Part of a small language model's weights.
Size: MLP 640 SwiGLU, vocabulary 635, 4.1M parameters.
Architecture: RMSNorm after each residual sum, rotary positions, no biases in attention or MLP, embeddings untied during training, normalized queries and keys, local attention windows, shifted keys, capped logits.
Training: a variant of Adam for these matrices, 117M tokens, 7148 steps.
Each number is 500 + 25 x the weight over the matrix's rms, rounded and kept within 0 to 999. Layers, rows and columns count from 0. Numbers have three digits each.

# layer 6 MLP up, 640x160, rms 0.0514, rows 231-282, columns 120-159
448499484459495505477529498501457536511514493533492528461513539477536548463486477476482444468470497508462537535518487483
483492502470483527493450545540497478517479482485528520469463519556505472467515511537489524492490501483476482524536487529
501496511500508454491467536473507489554437512513530472481539459502515539544470470515493485490485511452457535531529511514
536538487484512511480451482510491514431520489476482505512522470477517501519515530526498493547519497490516467481491522505
516514474522465491539524544537496499490511440496548486491502480495500500520474514484519508525486510498504458528476519459
500536532488490494482534487509498469516528519492501518529465509518501544515551502492509522501509466502480525504497497534
520536478549504438556444483506525493417518505443525488499453515478513502498496455516509484526552481479538480462464510488
538491486544459522494526526508509500496504522533516530527495480513523499534488491530480513482521491540447517473486494457
481494496527469490521501538492485487487507516520518472455527487517533504522493495456519535529529515519484494497474476512
479510442518546527477466526494499521565491546485479519505491501474516491450494448504530539481529469537474520559498486526
467504476471502521495561550489483518498518541496515503469517550506554543543490475502513474543504494467467521483513523567
491493533477534488531462523517493499477528503486483453479508451457548514465515493475517516468460535475501485500487499519
486522434516515505529479458491494512502520465466563513487501473528497476507461490494502510463476475523475462500467518524
460481496494522467521510473505490476510505472499508497500520577508462465517482516489503542525464481491496500506538456475
454512454489508510495486516534478504490454562510473514556529517465467491474495449538504493533478524476470491471506464451
482553520472548480504477479474497487477543518491474533502509549487558437469525553465478486509493549443527490493448517510
493463455520520473474552467498488492469491499506469516438510522484500478479456449535505498503531446532496451512535513492
520508455471486518465489508479513454512523490511481439503561503500504520496496474498473499452485500509472474535454515500
479481519464480512492469491489490508499502478529507473500490486519536488517525468498503474478491447465515523503462489469
494503476482515489516477498476473500481511467513508479503508474536483472530474507495490501540532490495479492490504503482
504512486531508482487488447486494493473488491494488464537522491528472513511519507494501466452455503481458480492461470505
522505524486523496523542485501478513466520500538486551487494497482468506480473486471486482501486479441464490475463523473
500489522513541490519515527466491485526466510465525496527515496510515515494508455509501506516546464466489509513459529480
481499478487494478503492525505477469531489527541534496507528505540490469489514508530517483513479538523507470503527499503
522472469542482520492545469527479518537487519497465490461489518479449512536490444504488534482501501505473477522525531482
497473520511474462514526462423434479529503498515500496495508537493483545448448471516514510504475513470482497516469505487
490546444524507473526536424508515525504486468533458458471511503502478529519494506524486470492540512507518492496523502539
469499538481466469516546481522523462493483510508549510555507497457513461489555498532503473508488496474462525505486516536
522500499467519477522527463506495538560512534528442477520509531446529543506550533474482512454553518533509504563470506506
495511458527510434506513506506491463495497509481524539488536487532497469468510476517452492524527460509469495514482479511
505515517488498555531521508530480508456497495518496485498509465498522489477527485509532505523495528484512487482541559507
490495526516497528523526512482483522487513531487459521440492516514477523469495482491474450538515480468502488488576529534
458532532513524492498536442543471507518500543493488464492503541484484500448535495489490537445478509471492501526517529526
481495474528499530476468466519530470471514502516504519507511463465530469514487510506507478513483495459518510457522485460
512478493533540519526488493515501489505508477484479483533518497508544524531464541467483476540517491501523526467456489500
493511490508515469522453523539480567472490518490484505485505495482498502517519501514477514509514491489514503515524499499
480534480514533500546527532502454468495518475462538453471486465508476526529441484536491538526497508543495506494487472489
496503473512557541491516460505518486524514528516503457521474466506505495488452532482513509485478488560527496463474517450
501481494497476539476542485494481457524534529529481570461466561487475515490507476484492490523478467513464533500521513527
464495469517535484481531509505538521492523498476515457490522525490522486502493503498540480507492462536476530479486476511
478507528492511495485503530507502473527492507476499513472469473467505520496509504498501477504505504516492523512499520534
511499530483502528490479473505470495465519509489459529496508538479495485475471466530491483452521479466531471502462527546
480539471518518451485525500479481509461468536462465511467485471459455514487529554506469491517496554474554489486483514462
481495526531480459519481506541464503457515486506521518475530555441533489523475514478508474497509456471466520519516501473
509527459480524519534525461531489477460524461460514475516498487562466519474475509525466514465525469492457454454499551496
454478444507459514478536535480515462524476542461504494438521537475471486468497502497472484508467489487477517501486499521
486491490467535510522505476549472498514490480519497532500495467497475475466505459528541512478524492466518446498456499468
538463493495521473486460502508492539465502512488476487480526479500496511500494484508455442484504505488501537538469503518
470516503483475541516500484476546514479490510497473471488512481491507457525457531480481523516534512458501466517453474483
503498509479466499490525527464478492519473523506501480493497467536511458482476460521504497497532521525537467526511481522
526486526517496530506502540495511533467452494478537470520495498495485559471527485494473507506513535490518525510516512491
479550506476509537533487499481508540487487520494506558519533459552483537475492527485476547450497528500539503523476454532
# layer 6 MLP down (transposed), 640x160, rms 0.0355, rows 231-282, columns 120-159
471491481494481513504507499498491525505516508529504512495514504531450469513555533491496489479482477495464497510492528513
498502488467512469498487513463488495522516514533519483498475473513464516481504502512512462480462520509502508495474466486
494482513526543466505479513514543522517533555505485451518531486478515522472492458491480540462509478510473507519495525504
512539497503538530542507476527517489524482492473482493504501542495546523502469479472504521486500459518496512475470537513
501487538449541487485511544508540572546507530472466500474520488534504500489499520503513489476485457543470532514484468504
535462501493504485503496526503490476444518511488548515537520487481493498480441507494516494503472547483464525550500480483
528472520519515508468475510466489491496492516484488520478520512547491519526472557511481491507485476529458518480483510497
496570484501511530500507499507520506515512514514501480511493483523497515517495519494491490486545497464479507508545519486
506467504481486512494504476515493514518478509505489505531514504514530502478473498496501512495530518502481494496517500513
483488526519508549520503532460490531501540479508501538551443493452496516493476506493537499564497462498518487455496517534
451471516467541479514502544490497539497516488523483482495537458457483469451510553532524499545503540525490514508519495526
537446508487506504497506501493435506528511485504498519490503513513516514490475488485526483525504532500479517514493466496
572465500509496496513488493508469453470487523466479546512487518483484531519520446477481494487534492514490500512514491539
526524533508514467451482440521465513515446505510461520491506496545570496508533576497498472467469484518495531467493473546
492551499509499528495491483474477494503570487505507510520515522509505505509510476467515490501497475454511576501518521485
515483497493496474543478539519488511544491462537510516499503494470509481482536503532517538534482463520483526509493488493
487504512482538479521535512464495486560572526515505481512507495490514488501525531535524472516477509453466531484456446513
477488526476489465511547487497533551469492483504478497504517492543488463511478510512487480488541534510480524498456472508
503539494530507508498491541465454498504508518499513490484480542504475489488501507510532467538511512538466453509484490465
503520519543499528443462515479499519518484513509490505435540495501513526488508504502528477482497502515472526488497485505
505497558474531537530531518485492551530517489537473453517495511532469476476480489523505480556513496456503486525463529500
489475517502530499477505504487514491508472487497515511532488454490486495451481505476511458491517516491527496526514485510
499495509528506500494494509463495432500514511577519508532441513492480513513521465430502454501488510555503453506509567507
452511539471509518454518514506474556513467480521503504514493525509514519487513492527480501524528477497485511496481476495
471526483516497506475478529503539488479498511510485477533515479473511530495488460496552496497507452494516496532513532498
523519504481523494477487478548477498478532556507485513465495493524489518486520485468490511457495520518502526509536498466
493479499500484476502488527515521586444525460504544504523539493497550545467467476485475470540505457477497501492515528508
495473520490485515545474464519517539534498522495522486543541486547514462545473471533497521477475493552531469481489523521
486466521491470494501480510506509477459507551482477527494503518560487533529486492545499531504454521500542467513551492502
524508518514481501495492460502454506536501509468493483540512472523513512519520540467531530463490492496495486486513468462
553487486425533491566443492493525500501478493515503457493451488498520485527525519494459514477510498510493513515466478495
517505564527484486515498494505530474492455432494523446513483501490519522513534471490506495484494504525523506461572512489
516484469450488471470501526453484511472508506479492500496515480500492496486499514466498491498518509481507505506502482492
472504501545541492500538518536512499449513494503538463496516516514531505493502467540490486477510477516485482541491515519
528533549485493467505431502473475518499470519489496494534488489508477467494508490515544516491532495535455512482530548506
548480506474473541528469510498490457508543461465507487522482517530461550521479517494455480501518556518509480491455482459
539480486493489518517475505521529496475550540542492518528468486515544470494507573495474538508498531512507468493519541510
525466527499519506441475465442462526543508509507503490500516511526527489474519466521522487468547461493494480499526466489
477497486467483495483494497498491508502524479548504512505480513552537496484471479524538484502487512461532551484522513518
508502469503488504512499487450511491532491475546533511472468492519531485500504507511466492523513519463542524512468506484
462483493522494506504482506470465538475517483514489534496501515453499532476491503490512512538535473485473516475524506517
548522555486516481481512483512514519506527516513487515505501470547507492525528499469526515467507504486492476489490523509
486482481481498506507499459514531495558505491513500520555466508493470496500501449512504452450500452503476483542493495504
485467509511477558444517492501523501542511509514496506530491487557495470488488519542485500500501505522460474515459538518
501480477498495489530545485486530543524524502556489494514481482454495527452480566467522522505500507475476498503483463488
501467506491453474493534462541482536537567496523537481490514513520454499497501539487509502531489502505543537547511451520
531500499498556536548526429506511500498471467500517503491484508535521500502480521509529539455539521502538514520505520518
484504541459506514460493514530474525491488500487484529474468523499514489489497504522554534551501432536450512507552487512
475532428488494513491524482527493519526515496504473454556480514508496503498469509502506525528488509481496500488470510484
457500477520552490490532507478491524531507463520476520525496512528514504513530500495495536468476483512493488462494491506
467525467500516530530471489504486479549514494547487493455486512499542535460500481525491521464480514508471500501451511476
496487515483487487479509471448558552500490516492496523521455460512513519487470496475516465517505482473479495507504486451
# layer 6 MLP gate, 640x160, rms 0.0548, rows 232-283, columns 120-159
521483544481478543528485541513484485470498533463486515469498546510489521523458458525478493503491526495490488491493465514
518482472500502520468501504513489453506535528515482509473500503460457509479544469474497528506544481500513476497520547530
498496495496528491539516489480513456541487482497514497509466532493546512494460502494494552492481465511482531530502501543
480491479451474479516524498525498481468486496486509502483462530524466475503500489515505499459539506508521416512538510559
515483489514497502491465518500496511539503490489517458488517484505498471522473518531533499486495556534507497485492508465
534482505500472558469494479498491472541493485506463489492517466519500532482507501491502505518498503529533499476491500503
506546517503478517516526493471526519452453483482486510524495509532509537522461517492460463491510513514498517459517537487
516508472481521486513492499492505523484520498464483473509472498501501531529523483494514459505464528495504482514466507514
511514487468488500490525508524496505499486495519471504473499463540473520527504517462516466518525488532508491494497538453
526545443480495531515543522457537527490509525505519511510520553507483477526490470510456477531535509475501493474467524504
491557518487504496493486507482510527468518488499511488521484486516487492466507477499493496486473526464539484453444524513
525486506497550484534484462467511508535479487467541461488515492519532507516487471469512579521517508507529465526476459433
443498519520514563503493526535491476500524470541539499516498445514539462479506475512511517548504507505518539494469521504
519519477473500530465474473478490463457538486492503484500533480483554469528528528476524474459517487514507534473520509486
489507493486490483513501493526529523537474502505487517502479504473505477492499495497490477512480485468527499531553472445
512516485501463505504486479500520544528519538511503472507485511503499501472457466488562446491518456510531482524451495505
491486553521500495505463511513463473507547528511517504502472510541483493481536506531531556513518465478520486509462493463
463525527477493491510509503522519508466458510495528541532504508503506492519518547483467517513448496458505506541465531492
514476504490483461515499530491453480456529457496458507476496547498513481490527458501493509454479483478459472504497518525
479481491553524530481527495479451495536494525519497499472479470509492514491506494530471510537505493526518461475504477442
482508512502488538475453556532486479499496485508460544455496463491521511463471484491472501529544515488489523474503465526
477441517515448491460489533501496466524530481489502503476520539467517505447466474499489468517455548453459469510484530465
513482496469482464481492521500467488540490536495482504485524521496462501488529518537478513550508496499467478501513497531
532534504509512481505473512485547486509482485515489490519448494539506503466487508496458551504513523501512526542469514519
503479465520540469506503472525490459490504476499475481480503468496508494510459516489524495501481522543527516514501540511
510516480523516537480442490505512514530538489509520514547513503529542454488519520513502545481529467532515487525542488514
491530473481493510496460482470502468499482483486553495488529537457506483523487535537536504499515538501528474509505542533
501554524493519514543456535535460525546541493512491499510521535536503488538515473502579512509538504514521470475473573529
511524540485524542515518475549501538492530515534504478461500504479474532493528465499531519500483512520545511481520497529
478498533491469520500504474457524485495466456522536505466503529543564528515500510496491461480482501517488523495503510514
522497470506518538515494506503502513518548508459499487489503513521476524501505452499483492560498501481516484472519527508
471490527488543496531541467487508478515461502531496465479533502470520486462503510535475479533492520521506493552539460492
454506488545496461460460506525493520494494473463517516537509540504527491458503474489468492526530518478482491490544509507
454479576498516526474481498510477513513480494491505479481526513466472477502550501494472501462469532523477528509507515529
480499488521470479492526499543486529502481528484514501548560537520479491480515487539500467514501468523507514477484531485
471465486508452481499487520463479451466522448477518463487519524518515546508499502499505485527439522441556490454472486472
510489540445490496507487541510472498525495523491484527559503512512517504497543478528512517523502482511508472507516495540
525555503549539478518457484488481520506512496490507514487490449545466500450500461484533476518494510529498455521478513463
519518473518494492535464509517468477481513530502447516506506529499537475538489489488488485474506498525500518524509527491
474467509527464476474491526528481525483479545489472514468461510480508491527527527506457507487506482484473507521515485465
521520527508518492472495491474520479502492497503543484534495467504514469485513474517538485511521516522523498510524516480
506504503476524560540469461474518478489473479535510520545474463551575454502468550522487485503509522510500562463468484517
456479480510542483485526532538520477495464484505546454497512501493461463516478507500526474467549481488487513522489469475
487472514496515523472497540499504535532492500460515486471529496511525490551527476491521515492498482495548471456490475484
516494509504479512504446492487518454516531538490489522498526530510471457477443515464539481517548492446498540482525499505
518524525523520501502464492438528447489525523476545515524461523531496511529496508478497495476492527470481508518517502485
515487494519518505506471478479539449484516463472547491510535451481514460534510520495503517506515523514507500481496510525
496497493487497547485502492526472463513487507524540496502501505547479505491528481511542498494487491489521516479536538503
464492514484536505492520457477489525491488497495466522500542541503549545489535498504469503524513488476453482512490486495
452475495483478470452471489506450494533546503484523500469462495502520460514534538476487484456444493542447495489470523525
489514504532520505479510482479487450491462521455506533458545488478509435494496487532544442502507512492476493486536486455
516485517499541468533484508459502482513479487495495493477507477465509484504466489478517544507515503448519480547490506469